Weights of a small GPT-style language model, trained from scratch on English Wikipedia: 18 layers, MLP 1728 SwiGLU.
Each number is 128 + 32 x the weight over its row's rms, rounded and kept within 0 to 255. Layers, rows and columns count from 0. The size above them is the row's rms in percent of the matrix's.

# layer 4 MLP down, 640x1728, rms 0.0588, rows 0-199, columns 1504-1535
size [101 102  98  99  99  99 101 101 100 100 100  97  96 102 101 100 102  95  98 100 100  99 100  98  99 101 101 100  97 100 100  97  97  99  97  97  98  98 101  99 102 104 103 104 100 104  96  97 102  99 103  97  97 100 101  98 102  99  96 100  96  93 103  98 100 102 101  97 101  98 102  98  98  97  95 100  97 105  98  95 103 102  98  96  96 101  94  99 100 103  96  96 100  97 100  98 100 105  98 103 104 101  99  97 112  98 101 105 100  99 103  99 100 100 103 100 102  99  95  97  97  94 101  97 103 102  97  98  99  97 103  97 100  99  95  99 102 102 103  98 102 103  97 104  99  98 103  97 100  98  98  97  97  98 100 104 106  94  96 102 100 101 101 102 101  97  98  97 101 100 101  96 104 101 101  96  98  93  97 100 100  99 102  98 100  97 103 101 105  99 100  97  99  98 102 101  98  98  99  98]
[[149 137 111 137 147 151 173  93 182 161 143 123 114 132 105 118 192  55 155 123 127  78 179 135 128 176 221  60 121 154 136  72]
 [157 158 163 137 163 172 121 167 147  93 143 168 119 171 151 141 134 169 124 192  96 152 206  68 122  89 139 158 125 129 110 172]
 [109  77 155 142 115 158 124 129 108 129 112 142 108 129 122 168  97 126  93 142 150 176 115 124  58 148 159 194 151  79 131  54]
 [121 114  48 106 121 133  90 150 192  91 134 146  96 172 134 132 146 105 185 161 133 165 185  95 140 138  75 140 117 126 159 204]
 [148 155 175  97  99 183  78 134 102 116  94 115 121 145  84  63  63 158 119 151 117  67  84 127 113 136 104  89 185 183 102 115]
 [139 122  52 143  92 132  82   9  93  74 143 154 152 154 175 127  75  97 110  77 104 146 131 150  86 120  90 107 147 168 151  79]
 [147 133 144 178 132 127  58 123 105 141 182 104 112 141 131 119 150 158 129 166 106 136 112 109 136 148 148 100 130 128 157 169]
 [103  95 135 169 123 103  66  90 170 144 107 110 136 158  67 138 132 118 147 117  76 147 173 107 142 162  94 102 100  93  79  61]
 [150 128 129 113 132 119 106 124 139 122 140  83 126  77 153  94 114 130 136  96 126 186 164 117  79 133  86 131  98 100 163 112]
 [159  94 127 113 153 138 127 144 159  95  81 116 129 113 109 137 255 159 114 143  67  72 184 104 145 119 123 108 132 139 133 207]
 [128 116 122 117 157 121  51 133 121  89 132  89 124 102 128 135  55  95 152 116  55 188 208 109 143 135 178 122 145 154 153 114]
 [159 128 153 139 144 142  83 111 134 167  85  90 121 154  85 122 123 137 132 129 162 159 180 176 129 192 117 130 121 143 204 163]
 [ 85 101  92 132 123 181 120  95 122 146 132  56 112  55  78 125 145 156 120 162 110 206  91 165  99 164  96 124 138 152 116 147]
 [139 120 109 157 149  81  84 107 138  89 133 176 132 136 117 154 100 119 103  99  49 132 140  56 103 120 169 160 128 136  96  98]
 [137  96 121  23 128  86 108 125 171 125  89  58 149 111  55 116 132 128 139 137  85 153 109 125  95 106 122 122 139 153  84  86]
 [ 63  98  97 105 143 134 127 184 121 180 133 110 137 136 124 120 137  94 144 121  76 119  95 125 122 165 121 124 142  72 160 133]
 [122 142 132 143 173 146 171 140 172 142 142 149 106 135 134 167 142 156 103  74 163 167 149 140 141  99 133 126 141 137 169 153]
 [133 155 105 111 146 142 197 197 158 129 151 133 155 111 125 143 133 118 121  71  95  77 117 149 140 132 156 111 104 137  66 179]
 [ 71 170 135 128  47 159 152 166 108 104 204 146 125  91 121  89  60  92 118 151 129 116 117 180 134 144 144 131 110 131 145  56]
 [107 131 117  98  71  95  70 146 121 115 149 100  99 134 142 186 131 119 120 141 144  82 127 106 121 140 186 117 146 147 118 134]
 [138 120  45 146 130 123 138 111 137 124 143 148 153 169  70 163 116  51 108 134  84 167 105 120  99  56 110 133 155  69  96  80]
 [222 158 164 129  81 139 128 134  88 107 117 153 111 123 138  90 108 103 166 114  97 119 150 129 171  90 115 132  88 143 119 138]
 [182 138 106  97 151 166 167 181 126 108 139  94 134 167 149 181 128 157 101 113 147 112 144 189 102 141 111 115 119 115 141 174]
 [128 153 128 146  59 124  82  82 121 143 159 111 106 136 136 164 134 152 117 151  89  74 130  82 128 117 117 153 112  97  82 132]
 [ 38 201 149 103 108 140 145 161 131  94 118 114 151 113 141 149 125 148 143 119 140 195 128 123 164 141 105 116 127 111 129 107]
 [ 83 131 167 116 183 203 118 171  93 125 105 130 129 128 106  98  46 163 124  39 157 105 148 127 170 165 145  94  73  92  80  92]
 [140 164 140 135 129  90  91 141 120 149 131 150 156 105 139  85  88 145 168 171 159 112  93 149 123 156  75 173  82 176 159 128]
 [170 190 190 127  73 121 116 125 114 125 149  94 135  74 142 187 130 127 105 194  79 124 102 121  86 120 118 103  29 161  95 146]
 [198 186  73 138 125 109 174 114 124 131 140 149 125  95 116 154 128  94 127  91 113 142 150 173 135 114  92 112  98  93  79 174]
 [131 174  72 183 109  60 127 117 142  54  93 102 154 156 139 149 145 133  89 167 162  57 116 116  71 155 143 149  87 133 190 170]
 [ 98 128 207 122 112 161 155 123  87 158 111  91 118 113  87  97 134 170 106 195 137 138 111 132 121  56 177  98 151 130 141 142]
 [157 104 107 112 155 145 194  80 117 166 131  85 122 141  91 144 177  95 115  72  89 127 115 105 133 157 100 128 118 138 169 160]
 [ 98 131 191 117 123 103 153  90 165 133  83 101 141  97  97 136 123 137  91 150 108 133 103 170 173 104 136 116 132 115 169 120]
 [184  89 174 121 102 104 178 135 121  70 175 129 160 125 152 119 146 152 144 128 109 118 126 168 117 168  82 136 123 136 174 164]
 [ 42 133 155 164 136 132 131 124 113  90 124 114 145  59  91 142  82 121 112 168 137  97  94  37 131 120 176 117  85  97 105 175]
 [112 114 191 128 159  88 106  95  83 145 124 129 132 117 130 142 134 146 142 102 177 125 123 129 121 105 125 147 192 129 132  79]
 [109 106 137 127 131 114 110 201 139 161  65  91 152 124  69 108  38 114 136 146 135  76 110 103 107 175 103 142 109 143 157 145]
 [165  86  70 159  84 137 143  94 120  92 110 110 104  79 148 116  66  92 168 132 150 151 106 177 183  84 115 126 143  87 102  95]
 [206 118  93 160 144  83 146 112 102 161 131  27 144 137 167 163  78 103 107 122 117 117  95 178 162 152 110 140 127  98 157 121]
 [187 157 113  85 150 116  88 105 144 137 150  87 192 160 148  70 153 135  88  93 133 147 169 119 149 104 123 148 118 134 147 155]
 [164 106 144 107 130  79 108 100 175  91 220 118 166 102  65 170 137  96  98 136 146 121 118  87 130 168 115 135 146 133 125 124]
 [165 120 158 103 176 148 161 149  83  81 115 134 107 159 121 145 151 120  84 158 189 142 114 193 125 147 133 186  91 121 123 126]
 [138 113 145 129 126 134 150 125  88  87 137  74 164 124 178 160 118  87 125 146  97 128  38 104  89 150 180 133 121  79 147 152]
 [132 155 128  78 130 158 148 120 102 162 133 169 149  60 159 155 109 126  94 153 110  77 132 158  87 139 113 117 167 142 131  60]
 [102  85 110 109 124 136 166 139 120  95 126 151 148 153 165 116 133 120 149 195 108 181 134 194 130 122 132  90 138 138  65 113]
 [ 46 123 143 165 150 135  94 162  96 147 121 113 104 120 136 151 127 108 144 116  74  96 165  85  83 156 144 102 129 170 153 203]
 [117 121 145 116 116  86  57 142  93 150 104 116 151 157 121 185 127 103  93 131 116 152  94 153 118 149 195 137 112 139 173 182]
 [143 139 146 115 145 111  91 144 132 176 123 139 104 173 167 175 174 108 151 102  84 167  96 133 130 177 111  82 143 148 189  71]
 [188 219  82 167 108 162 169 133 129  97 141 168 135  70 121 122 162 143 139 110  89  51 125 145 179 124 112 116 155 120 177 126]
 [118 163 137 163 145 123 122  97 152  99 112  51 132  94 159 129 136 138 146 139 139  76 143 148 109 192 130 113 122 157  90 135]
 [120 111  76  96  87 132 162 122 116 133 124 145 100 140 125  83  92 161  67  80 114 109 186 156 102 157 133  93 149 106 155  89]
 [ 91 136 133 154 130 140 135 169 133 166 139 181 127 166 124 151 130 107 105  65  61 169 168 165 133 135 125  86 146 138 146 125]
 [161 172 111  58 124 137  90 129 114 131 119 171 116 147 124 108 132  95 141 160 122  41 154 134 111 158  70 151 141 116 128 135]
 [164  97 127 146 105 142 113 173 116 111 182 167 152 120 119 142 110 135 106 130 186  82  81 113 139  76 136 127 149 140 208 123]
 [ 94 153 100 147 138 139  92 134 132 115 153 110 130 156 121 130  85 149  98 121 112  99 127  48 134 126  84 105 118 132 144  94]
 [ 48 104 155 130  62 136 125  79  98 108 134 157 115 124 142 118 155 123  78  88 178 112 122 108  96  95  75  79 143 151  63 174]
 [188 171 151  63 187 133 142 164 114 139 130 185  82 107  70 102 148 147  92 129 118 128 150 139 176 125 118 152 119 145 122 108]
 [162 109 119 138 115 156 146 103 146 106 140  97 119 109 153  96 178 131 118  91 150 172 145  89 145 216  73 150 142 111 118 106]
 [135 129 113 103 125 148 183 115 143 129 119 109 155 165 145  98 116 150  99 131 129 186  58 128 146 193 100  84 115 125 167 177]
 [133  83  96 131  87  78 113 139 111 176 179 103 111 150 150 132 147  66 114 130 135 123 135  89 113 111  91  77 162 156  93 142]
 [195 175 125 111  91 108 119 164  97 161 137 113 143 111 107  86 166 161 135  64 133  71 133 102 155 105 149 126 150 154 106  93]
 [102 128  52 119 131 131 126  69 136 142  71 126 142 155 162 131  82 109  87 138  83 153 103  72 119 168 141 164  87 103 113  82]
 [112 145 188 126 125 101 154 145 126  96 170 170 112 101 118 112 136 149 120  94  88  93 122 121 101  89 118 119 133 130 114 150]
 [ 95 124 172 100 144 144 114  59 141 118 146 118 126 116 120 148 179  87  74 135 171 155 198 130 139 171 112 125 157 150 117 100]
 [147  97 126 116  62 178 118 161  95 114 128 116 126 155 101 146 111  93 170 138 124  94 165 122 140 130 116 123 132 157  78 179]
 [191 160  96 154  97 132 183  97 166 128 149  91 117 128 195 145 170 172 122 160 139 122 146 144 129 109 134 131  96 159 206  99]
 [ 69 130 182  89  94  99 176 144 131 105 183 135 137  94 132 144 132 117 149 103 124 124 143  71 127  67 191 120 103 143 200 170]
 [128  79 164 110 150  67 151  40 115 126 114 174 131 129  86 122 170 185 139  71 152 137 148 131 151 126 134 111 145 113 130 131]
 [105 122 129 151  98 125 149 160 131 111 149 157 109 141 122 120 137 196 142 147 171 144 137 162 127 132 113 136 153 163 159 104]
 [138 143 101 100  74 129 118 118 150 132 110 113 120 135 255 101 132 138 140 100 148 102 140 128 123 157 160 136  81 106  86 155]
 [ 64 204 154 154 158 140 174 145 119 149 148 205 126 136  67 163 170 118 119 149  91 192 170 135 165  87 129 106  89 128 154  92]
 [104  80 186 157 198 117 127 180 155 124 117 128 115 127 125 140  97 105  56 158 156  91 153 104  93  91 133 122 164 137 131 121]
 [ 76 181  89 104 135 141 111 128 127  90  97 144 171 182  81 141 126 115 143 105 115 121 141 139  79 173 130 129 144 176 160 122]
 [ 26 116 108 132 149  92 130 119 108  99 151 173  83 105  87  78 238 130 165 123 122 131 148 128 155 163 172 123 115 123 112  91]
 [ 95 102 146  28 135 123 128  70 156 118 173 122 140 186 116  95 144 152 169 159 136 158 161 146 133 106  91 130 147 116 123 115]
 [167 154  82 102 134 130 118  76 157 119 106 173 173 112 165 127  63 114 104 120 106 124  90 157  85 229 146 153 144 142  96  99]
 [116 170 133 115 121  77 178 123 136 141 153 126 121 157 148  96 135 108 107 160 134 174 147 125 146 154 135 166 147 111 132 137]
 [136  97 205 181 126  83 165 149 157 154 120  62  91 104 139 129 109 185 114 151 163 113 109 142 106 167 128  93 137 121 147 157]
 [173 130  76 125 170 125 151 133 103  96 110 152 135 158 149 146 159 172 146 181  80  67 138 128 107 153 112 136 146 153 120 130]
 [ 92 114  42 163 178 103 153 167 163 100 138 127 159  92 112  89 172 137 134  75 127 100 133 167 123 133  96 106 100 101 152 181]
 [130 134  87 174 157 153 141 150 148 119 116 176 142  94  86 109  89 153 169 136 136 194 113 142 151 118  58 146 109 131 137 160]
 [138 127 142  73 166 150  95  85  71 150 145 127 136 132 134 102  80 145 100 137 108 152 146 110 133 107  89  81 123 141 157 122]
 [105 166 156 103 206  77 102  79 139 117 160 138 145 153  85 146 166  94 157 163 179 117 163 162 134 126  77 179 117 146  93 158]
 [133  96 151 147 133 115 130  82  95 118 181  89 143 119 113 150 176 130 140 137 128 152 164 121 142 100  55 104 143 116 108 142]
 [ 70 123 160 130 103  69 146 122 112 128 139  77 143  97 135 104 156  75 117 146  84 122 103 163 157 119  81 126 147 130 123  65]
 [133  86 113 116 113 153 100 148 148 189  85  10 140 133 134  98 201 152 121 128  83 175 155  69 110 121 152  96 128 149 120 162]
 [102 142 148 107 136 113 142 188  88 148 131  83  98 185 148  94 165 116  30 150 174 122 107 159 124 172 105 102 117  60 156 134]
 [ 88 115 119 160 159 180 115 119 100  79 140 107  99 156  99  94 143 106 122  94 140 122 152 193 164 223 129 126  91 129  72  44]
 [103 103 131 148 122 131 102 132 148 110 159 140 171 182  73 110 137 117 140 143 159  92  60 139  71 100 133 162 116  95 122 108]
 [ 79 124  77 140 131 130 103 124 103  91  41 133 142 114 185 209 159 160 161 108 173  90 156 122 107 118  86 173  95 111 110 153]
 [114 194 133 113 157 160 118 101 183 138 169 133 133  93 137 104 134 136 118 199 126  84 143 122 146 154 151 136 155 140 141 119]
 [206 135  92  99  84 150  96 101  95 128 119 185 126 129 118 128 151 118 101 151  78 162 129 131 165 149  91  80 142 111 137 114]
 [ 76 138  54  94 120  45  92 155 143 185 106 125 102 111 138 141 128 102 183   0 156 106 139 173 161  91 120 154 137 131  70 118]
 [ 98 129 112 156 141 142 157 109  87 106 158 106 119 133  98 167  97 128 107 141 112 120 152  86 175  73  79 133 130 191 168 157]
 [134 139 246 150 146 130 157 129 108 155  66 132 145  45 146 184 130  76 139 124  95 114  76  98 117 129 126 152  95 143 109 102]
 [172 151 134 112 102 150 127  67 169 118 162 134 137  90 155 105 158 119 212 138 119 164 135 134 145 138  81 117 152  84 104  88]
 [ 68 137 113 112 133  83 221 120 143 220 150  83 127 146 162 106 108 125 116  61 159 181 158 135 129 189 144 140 157 142 101 135]
 [121 132 145 159 178  83  93 132 133 191 108 100 114 168 134 143 164 153 104 207 126 138 170  55 119 136 132  90 118 146 135 145]
 [ 46 126  97 153 109 146 127 118  87 101 119 123  97 164 113 139  65 190 138 122  57 179 144 133  98 105 120 145  57 159  99  99]
 [131 136 172  71  96 133 111 184 138 156 143 119 150 166 143 106 130 132 109 170  93 154 151 111 103 112  51 167 150 155 195   8]
 [ 80 105 100 109 133 107  79 125 197 191 185 152 115  91 100 105 134 162 159 182 172 240 140 110 151 163 108 104 140 151 191  99]
 [224 127 184 135 138 132 174 115  99 138 198 113 124 106 104 141 115 159 110 129 118 129 108 175 149  54 186  85 220 126 104 129]
 [133 139 129  93 170 120  87  87 145 137 128 193 150 150 105 120 136 181 116 102  89 155 103 134 122 154 149 140 152 119 121 124]
 [224 187 132 113 178 141 174 164 140 110 217 122 105  29 125  74 124 151  99 140 111 117 115 146  78  90 159 137 118 142 131 139]
 [104 126 147 116 139 121 165 106 122 115 124 114 140  80 151 100 123 134 124 197 125 131 138 102  98 163 110 125  96 103 108 174]
 [122 174 162 128  96 114  79 105  93 134 115 100 127 145  83 139 153  92 115 151 135 170 155 218 135 135 165 135 178 132 105 114]
 [107  69 113 120  90 145 170 163 120 178  78 125 104 134 178  65 117  98 110 129  95  77 165 156 103 151  85 117 197  60 122  75]
 [134 104 101 116 137 110 212 148 208 145 164 160 149 142 122 108 124 139 145 109 122 107 115 169 165 152 171 118 121 105 134 107]
 [128 140 176 142 106  93 152  57 173 107  91  92 136 186 138 106 165 114 142 174 161  78 174 115 158 108  71 152 111 118 188  49]
 [ 94 140 194 143 122  71 101 165 110 160 197 170 167 122 106 143 103 177 218 122 126 117 163 104 137 128 119 139  58  75 159  82]
 [159 115 159  90 124  90 197 134 184 169  97  81 117 180  79  38  86  97 137 139 106 118 138 125  83 194  53 134 108  60 110 113]
 [134 132 160  99 163 133  83 144 131 148  96 142 123 116 174 116 140 141 202 186 143 128  92 104 149 123 137 132 133 128  93 110]
 [189 100 149 112 141  87 123  68 136 147 146  65 145 111  97 130  86 163 152 138 113 137 127  46 130 116 159 153  86 154 114  54]
 [106  91 111 132 118 112 115 113 161  95 171 161 147 127  95 148 132 111 130  90 102  97  64 124 110 180 151 162 112 124 118 105]
 [ 73 137 144 160 100 126 123  88 124 111 147  78  89  82  95 173 138 176 166 169  97 125 104 158 130 146  87  87  93 127 123 137]
 [128 161 173 137 130  99  89  60 124 103 128 180 135 111 139 103 153 101 151 144  76 149 133 163 111  95  89 128 120 117 150 199]
 [113 164 159 122 119 160  47 107 149 150 197 155 143 156 145 146 151 146 153 156 110 103  89 134  82 131 144  90 199 110  79 110]
 [187 173 122 125 124 115  94 106  88 161 134 135 157 113 123  57 138 121 145 138 120 145 123 123  98 143  93 120 170 105  98  99]
 [115  77  97 141 143  92 126 111 173 110 181 154 102  93 127 154 150 134 137  58 136 132 101 147 113 113 140 137 131 114 121 201]
 [207 175  94 115 155  79 165 124 152 100 105 141 142 152 159 191 137 129 178 113  98 201 218 231 123 142 127 122 123 109  92 126]
 [122 129 106 129 165 170 129 162 120 143 183 203 110 128  85 187 154 149 183 125  79 143 101 150 132 137 165 106 152 110 158 137]
 [142 127  85 116 165  92 151 107 101 117 141 117 132  64 166 155 109 101  87  91 109 110 125 156 116 160 144 105 101  97 154  99]
 [142 139 140 122 140  99 100 180  98 139 144 107 102 128 123 137 178  98 104 110 174 156 105 147 185 138 123 140 128  91 119 102]
 [145 135  98 149 131  59  90  97  86 179 175 134 135 138  99 112 124 116  99  21 185  98  65 112 189 103  91 106 125 116 133 140]
 [105 175 152 131 139 113 126 103 159 141  25 126 119  89 138 110  83 114  99  95 117  65 158 171 185 141 157 150 181 119  66 150]
 [106 144 123 156 176 158 155 166 107 149 167 132 183 124 138  99 141 143 136 160 116  76  93  46 180 136 121 139 104 127 168 223]
 [124  82 172 192 124  96  96 108 109 157 164 109 155 144 128 133 126 113  72 133 139 198  48  93 106 121 112 107  95 140 148 115]
 [157  95 133 161  68  53 130 129 126 131  76 102 124 121 154 145  64 106 107 101  58 131 120 188 140 128 123 122 148 119 131 155]
 [105  98 142 138 161 161 104 136 176  87  74 106 130 158  98 151 102 157 126 139 148  93 114 138  69 143 194  94 153 119 174 137]
 [ 89 155 107 173  98 116  57 143 156 128 141 143 121  98  96 147  96 159  66 146 115 156 125 112 137 134 114 122 123 150 153 127]
 [182 121 150 122 165  87 148 102 105  85 155 119 111 125 209 110 124 128 122 142  98 171 114 120 181  75 136 147 115 140 137 133]
 [178 152 133 130 146  94  68  70 143 183 107 150 168 128 162 120 135 106 106 111 155 100 118 108 140 156 129 111 152 151 130  80]
 [ 83 153 148 155  92 156 177  26 115 179 127 140 119 107 134 155 121 128 167 138 167 187 142  69  97 106 183 160 167 146 157 172]
 [126 128 175 163 163 154 130 235 160 148  99 160 113 179 126 102 168 130 148  99 128 102 103 170 101 110 107 133 138 136  37  43]
 [ 47 124 161 128 144 140 135 196 189 159 190 155  97  90 143  94 165 137 174  74 138  63 136 190  94 142 101 130  70 100 118 151]
 [154 110 148 140 134 118  71 100 151  87 154 158 137 149 163 148 169  43 158 148  86 160 118 105  94 162 174 118  78 114 178 177]
 [151 154 106 170 100 160 155 102 119 122 110 115 112 118 125 141 149 131 138 158 127 111 106 173 173 144 139 150 102 121 112 128]
 [137 119  68 107 158 128 110 121 133  99 105 165 128  96 133 101 149 130 104 107 135 151 131 160 152 120  89 107 118 105  78  91]
 [157 148 150 157  56 120  93  72 116 130 176 131  95 164 119 145 142 176 113 213 135 120 151 100 176 202 132 120 110  84 108  49]
 [159 105  36 190 117 181 144 167 137 173  91 114 119 139 138 132 127 135 153  81 126 134  89 159 144 120 131 213 112  99  69  75]
 [180 111  91 114 134 153 149 179 129 171  98 121 107 160  94 118 148 122  90  75 140 136  96 154 165 192 153 118 144 107 101  30]
 [136 180 113 149 171 108 165 147 154 187 107  86 143 100 136 100 143 128 170 107 120 128 130 113 139 109  93  37 149 114 132 126]
 [147  86 114 150 118 225 146 142 126 109 139 131 109  51 117 148 116 145 132 140 123 104  95 111 146 150 210  71 144 124  91 115]
 [ 92 148  82 137  46  74 167 150 124  91 167 122 121  85 141 114 160 119 121 112 149 172 143 160 145  87 111  99 132 148 124 113]
 [100 125 130 134  89 115  85  42 134 106  99 134 156 111  98 170 160 127 108 125 176 127 107 133 153 140 107 162 102 133  81 154]
 [145 177 140  84 103  63  90 111 129 104 168 153 120 156 156 189  95 116 114 106 167  99 173 116 102 111 155  92 110 122 131 127]
 [118 109 159 127 104 106 147 192  46 124 107 115 171 155 161 124 160 103 102 146 146 110  99  64 126 158  90 118 183 143  97 154]
 [138 142 157 121 165  69 140 119 136 156 124 107 123 151  87 142 134  77 201  87  84 138 152 154  90 137 120 135  80  82 170 101]
 [ 86 156 178 175 131 113 153 141  91 146 179 145  95 119 125 136 174 105 102  54  66 108 110 139 128 155 116  99 125 141 199 167]
 [111 117 137 116 132 124 101  76 147 127 151 122 133 189 133 131  98  93 112 123 156 188 123 185 152 137 117 107 125  80 126 204]
 [119  72 160 136 111  79 184 170 169 142 211  84 106 102 179  73 130 140 112 161 144  86 112  69 175 180 180  86 130 141 137 134]
 [104 129  65 174  84 106 103  70 155 134 152  89 119 132 131 156 174 135 139 103 114 127 135 134 180 149 136 132  94 137 137 181]
 [160 136 101 158 136 148 161 183 110 143 111 103 131 127  91 124 130  93 137 147 132 184 139 150  48 162 130 118 108 131 121  99]
 [126  84 145 146 162  98 125 114  64 122 153 100 193  97 143 121  89  95 125 134 147 140  98  41 130 128 135 137 107 167 107 170]
 [148  85 180 133 141 140 145 146 136 105 170  96 100 169  78 123  98 109 124 110 101 165 144 136  93 129 169 109  68 184 120 153]
 [ 64 130 136 104 189 188 147 163  63 142 144 178 154 122 190 182 160  83 122  78 112 125 165 152 115 126 144 110 155 159  62 104]
 [180 129 133 118 143 138 143 151 148  94 165 187 138 133 161  76  61 181 155 113  89 144  96 110  98 164  93 120  98  96  43 152]
 [169 111 149 152 118 128 122 127 120 113 213  97 139  52 103  84 161 137 146 179  71 119  92 109 105 129 190 117 122 126 114  89]
 [145 142 146 125 144  98 155 170 103 129 138 131 122 129 114 102  77 102  93  95  96 158 101  89  84 137 102 134 122 151 128 142]
 [114 155 185 131 112  95 121  88  89 111 190 172 121 196 152 100 102 172 137 183 130 120 101  53 147 102 147  99 125  98 119 125]
 [187 159 173  85 128 183  77 141  58 134 118 112 112 123 132 127 140  96 160 173 120 163 113 108  81  82 104 125 129 150 152 117]
 [119 140 173 143 119  98 113 143 139 142 130 132 153  91  91 147  90 135 130 185 108 113 170 187  70 162 125 118 186 141  93 156]
 [121  86 152 107 122  86  82 119 139 152 129 126 149  78 193 149  92 119 145 167 146  95  74 149 104 146 156 114 133 134 148 134]
 [139 104 181  81  78 129 194 167 140 173 124  61 124  97  99 148 102 151 129 143 114 159 121  62 108 132  78  95 115 186  64 164]
 [134 144 130 132 123 149 141 125 161 147 194  91 113 131 162  79 142 133 116 174 105 152 119 170  85 144 154 134 119 149 190 156]
 [ 70 149  81 145 102 103 179 110 133 166 143 131 125 150 152 179 120 117 123 167 158 129  68  68 142 178 134 144 115 162 178 124]
 [160 131  98 124 106 157 183  19 140 140  72 106 143 125 106 152 149 150  93 201 139  90 110 120 165 151  91 140 121 122 118 117]
 [108 134 132 115  62 132 129 149 113 169 153 143 180 171 115  86 151 190 101 158 189 137 169  69 162  70  85 140 156 141 117 127]
 [ 88 150 116  98 177  54 106 145  96  72 130  99 133 150 129  85 128 175 154 139 141 110 187  71 117 100  99 111  93 136 147 216]
 [199 134 104 120 122 132 128  82 126 158  78 140 136  93 141 121 125 186 158  97  44 114 152 183 133  97 122 145 117 100 151 138]
 [103 138 118 141  99 107 166 131 133 173  84 169 119 157 133 160 168  38 127 105  89 168 134 186 163  90 129 123 120 119 129 122]
 [154 173 176 111 107 162 158 103 100 121 173 170 110 150 126 154 141 127  69  73 126 133 148  80 155 133 144 146 211 120 165  97]
 [ 96 165 100 127 107 177 133 108 150 123  83 206 154 136 194 151  88  95  70 152 122 132  90 133 126 149 197 144 136 104  92 149]
 [144 188  72 148 121 175 146 126  68  74 140 163 141 101 101 119 188 164 159 143  95  98 118 171 109 163 134 130 158 178  75 103]
 [136 135 140 174 170 130 197 104 126  96 146  70 137  84 118 125 195  99 136 199 108  84 123 167 115 123 129 136 169 192 197 130]
 [107 154  53 125 116  41 119  97 121 130 123 180 132 175 148  79 120  97 156 122 133 137 114 111 129 155 166  79  51 124  58 148]
 [132 151  88 147 146 120 152 117 103 102  68 117 108 120  55 113 150 160 125 168 141 123 137 178 143 159 114 101 103 169 127  77]
 [109  83 139 153  95 130 223 147 166 106 191 149 137 187 147 160 202  95 159 114 175  76 142  85 147  33  85 141 109  99 100 143]
 [125 149 105 124 147 128 203  94 117 161 168  85 103 179 127 124 170  52 130  49 105  90 176 145  94 118 136  80 124 100 133 142]
 [130 142 171 127  96 152 143 159 114  44  58 113  88 118 178 107 131 124 133 174 158 105 102  79 135 170 125  89 151 153 125 123]
 [155 106 137  28 145 177 112  80  96  92 106 151 133 149  91 107 140 119 139 173 154 151  82 135 145 194 123 121 156 108  81  81]
 [140 146  93 100 145  97 100 107 160 176 171 100 143 126 164 103 171 180 102 144 131 136 114 115  88 112  88 159 130 110 161  54]
 [131 117 102 112  95  95 148  94 159  68 147 105 122  92 157  83 173 127 200 154 132  97 137  59 109 153 171 153 120 160 114  99]
 [154 142 133 108 181 136 164 120 157 162  90 119 144 129 123  60 171 130 124 150 136  77 136  57 144 148 127 190 177 139  95  80]
 [ 95 156 201 154 114 147 139 151 115  77  57 143 103 125 154 107 128 119  65 120 158  88 122 199  94 161 112 108 148 122 146 119]
 [167 144  84 133 106 180 139 141 141 118 160 103 115 179 113 114 151 110 134 146 118  99 136  93 142 118 109 107 140 103 135 161]
 [167 126 106 138 127 124 126 156 143 138 144  92 135  89 215 199  50  97 154 159  93 143 128 117 161 126 107 106 175 101  86  93]
 [113 110  98  98  98 131 109  87  90  78 130 108 107 166 119 156 138 130 159  77  90 145  88 149  98 149 195 123 122 136 160 144]
 [119  97 125 111 160 151 121 149 139 119 119  91 142 112 128 149 143  83  82 131 127 176 132 124 125 164 207 102 137 106 135 119]
 [163  84 155 164 162 133 131 161  78 147 111  69 145 171 146 105 106 175 114 213 170  69  57 140 144 132 115 167 173 131  76 124]
 [152 147 169 157 165 103 142  40 205 175 132 138 172  76 142  81 114 165 187 146 179 127 150  65 114 193 105 128  66 152 154  66]
 [178 120 150 125 116  86 109  98 144 113 160 125 116 119 167 149 170  99 138 126 165 149 196  71  87 175  97  89 209 108 157 168]
 [120 152 106 100 138 126 168 139 114  93  91 173 139  95 124 121 148 128  72 188 101 192 167  74 115 106 132  89 146 119 159 146]
 [105 119 134 175 145  98 162 122 130  85 136 139 155 156 137 116 160 121 189  96 119  99 134 134 119 144 140 165 108 113 150 110]
 [121 130 145 131  96  98  55  82 143 150  47 148 125 143 160 147 186 106 113 132 100 154 132  69  99 155  41 157 167 131 136 113]
 [113 168 139  95  75 124 143 169 128 203 111 152 151 128 146 118 194 138 110 153 148 100 175 163 168  87 108  62 150 140  96 150]
 [ 89  95 125 110 193 137 144 103 152  77 175 130 156 121 147 115 116 118 121 120 129  75 142 143 129 158 139 165 175 106 166  89]
 [146 112  74 126 152  99 102 114  96 103 131 132 131 154 182 158 106 114 105 128  95 129 155  77 117 124  51 118 122 125 154  99]
 [143  46  94 121  71 174 146 134  50 184 126 121 112  94 170 126 153 105 100  97 120 118  92 116 169 160 169  86 102 159 146 129]
 [216 111 103 144 124 158 147  91 143 116  95 138 154 114  51 106  88 143 163  86  99 107  67  74 161 160 129 149 155 115 145 128]]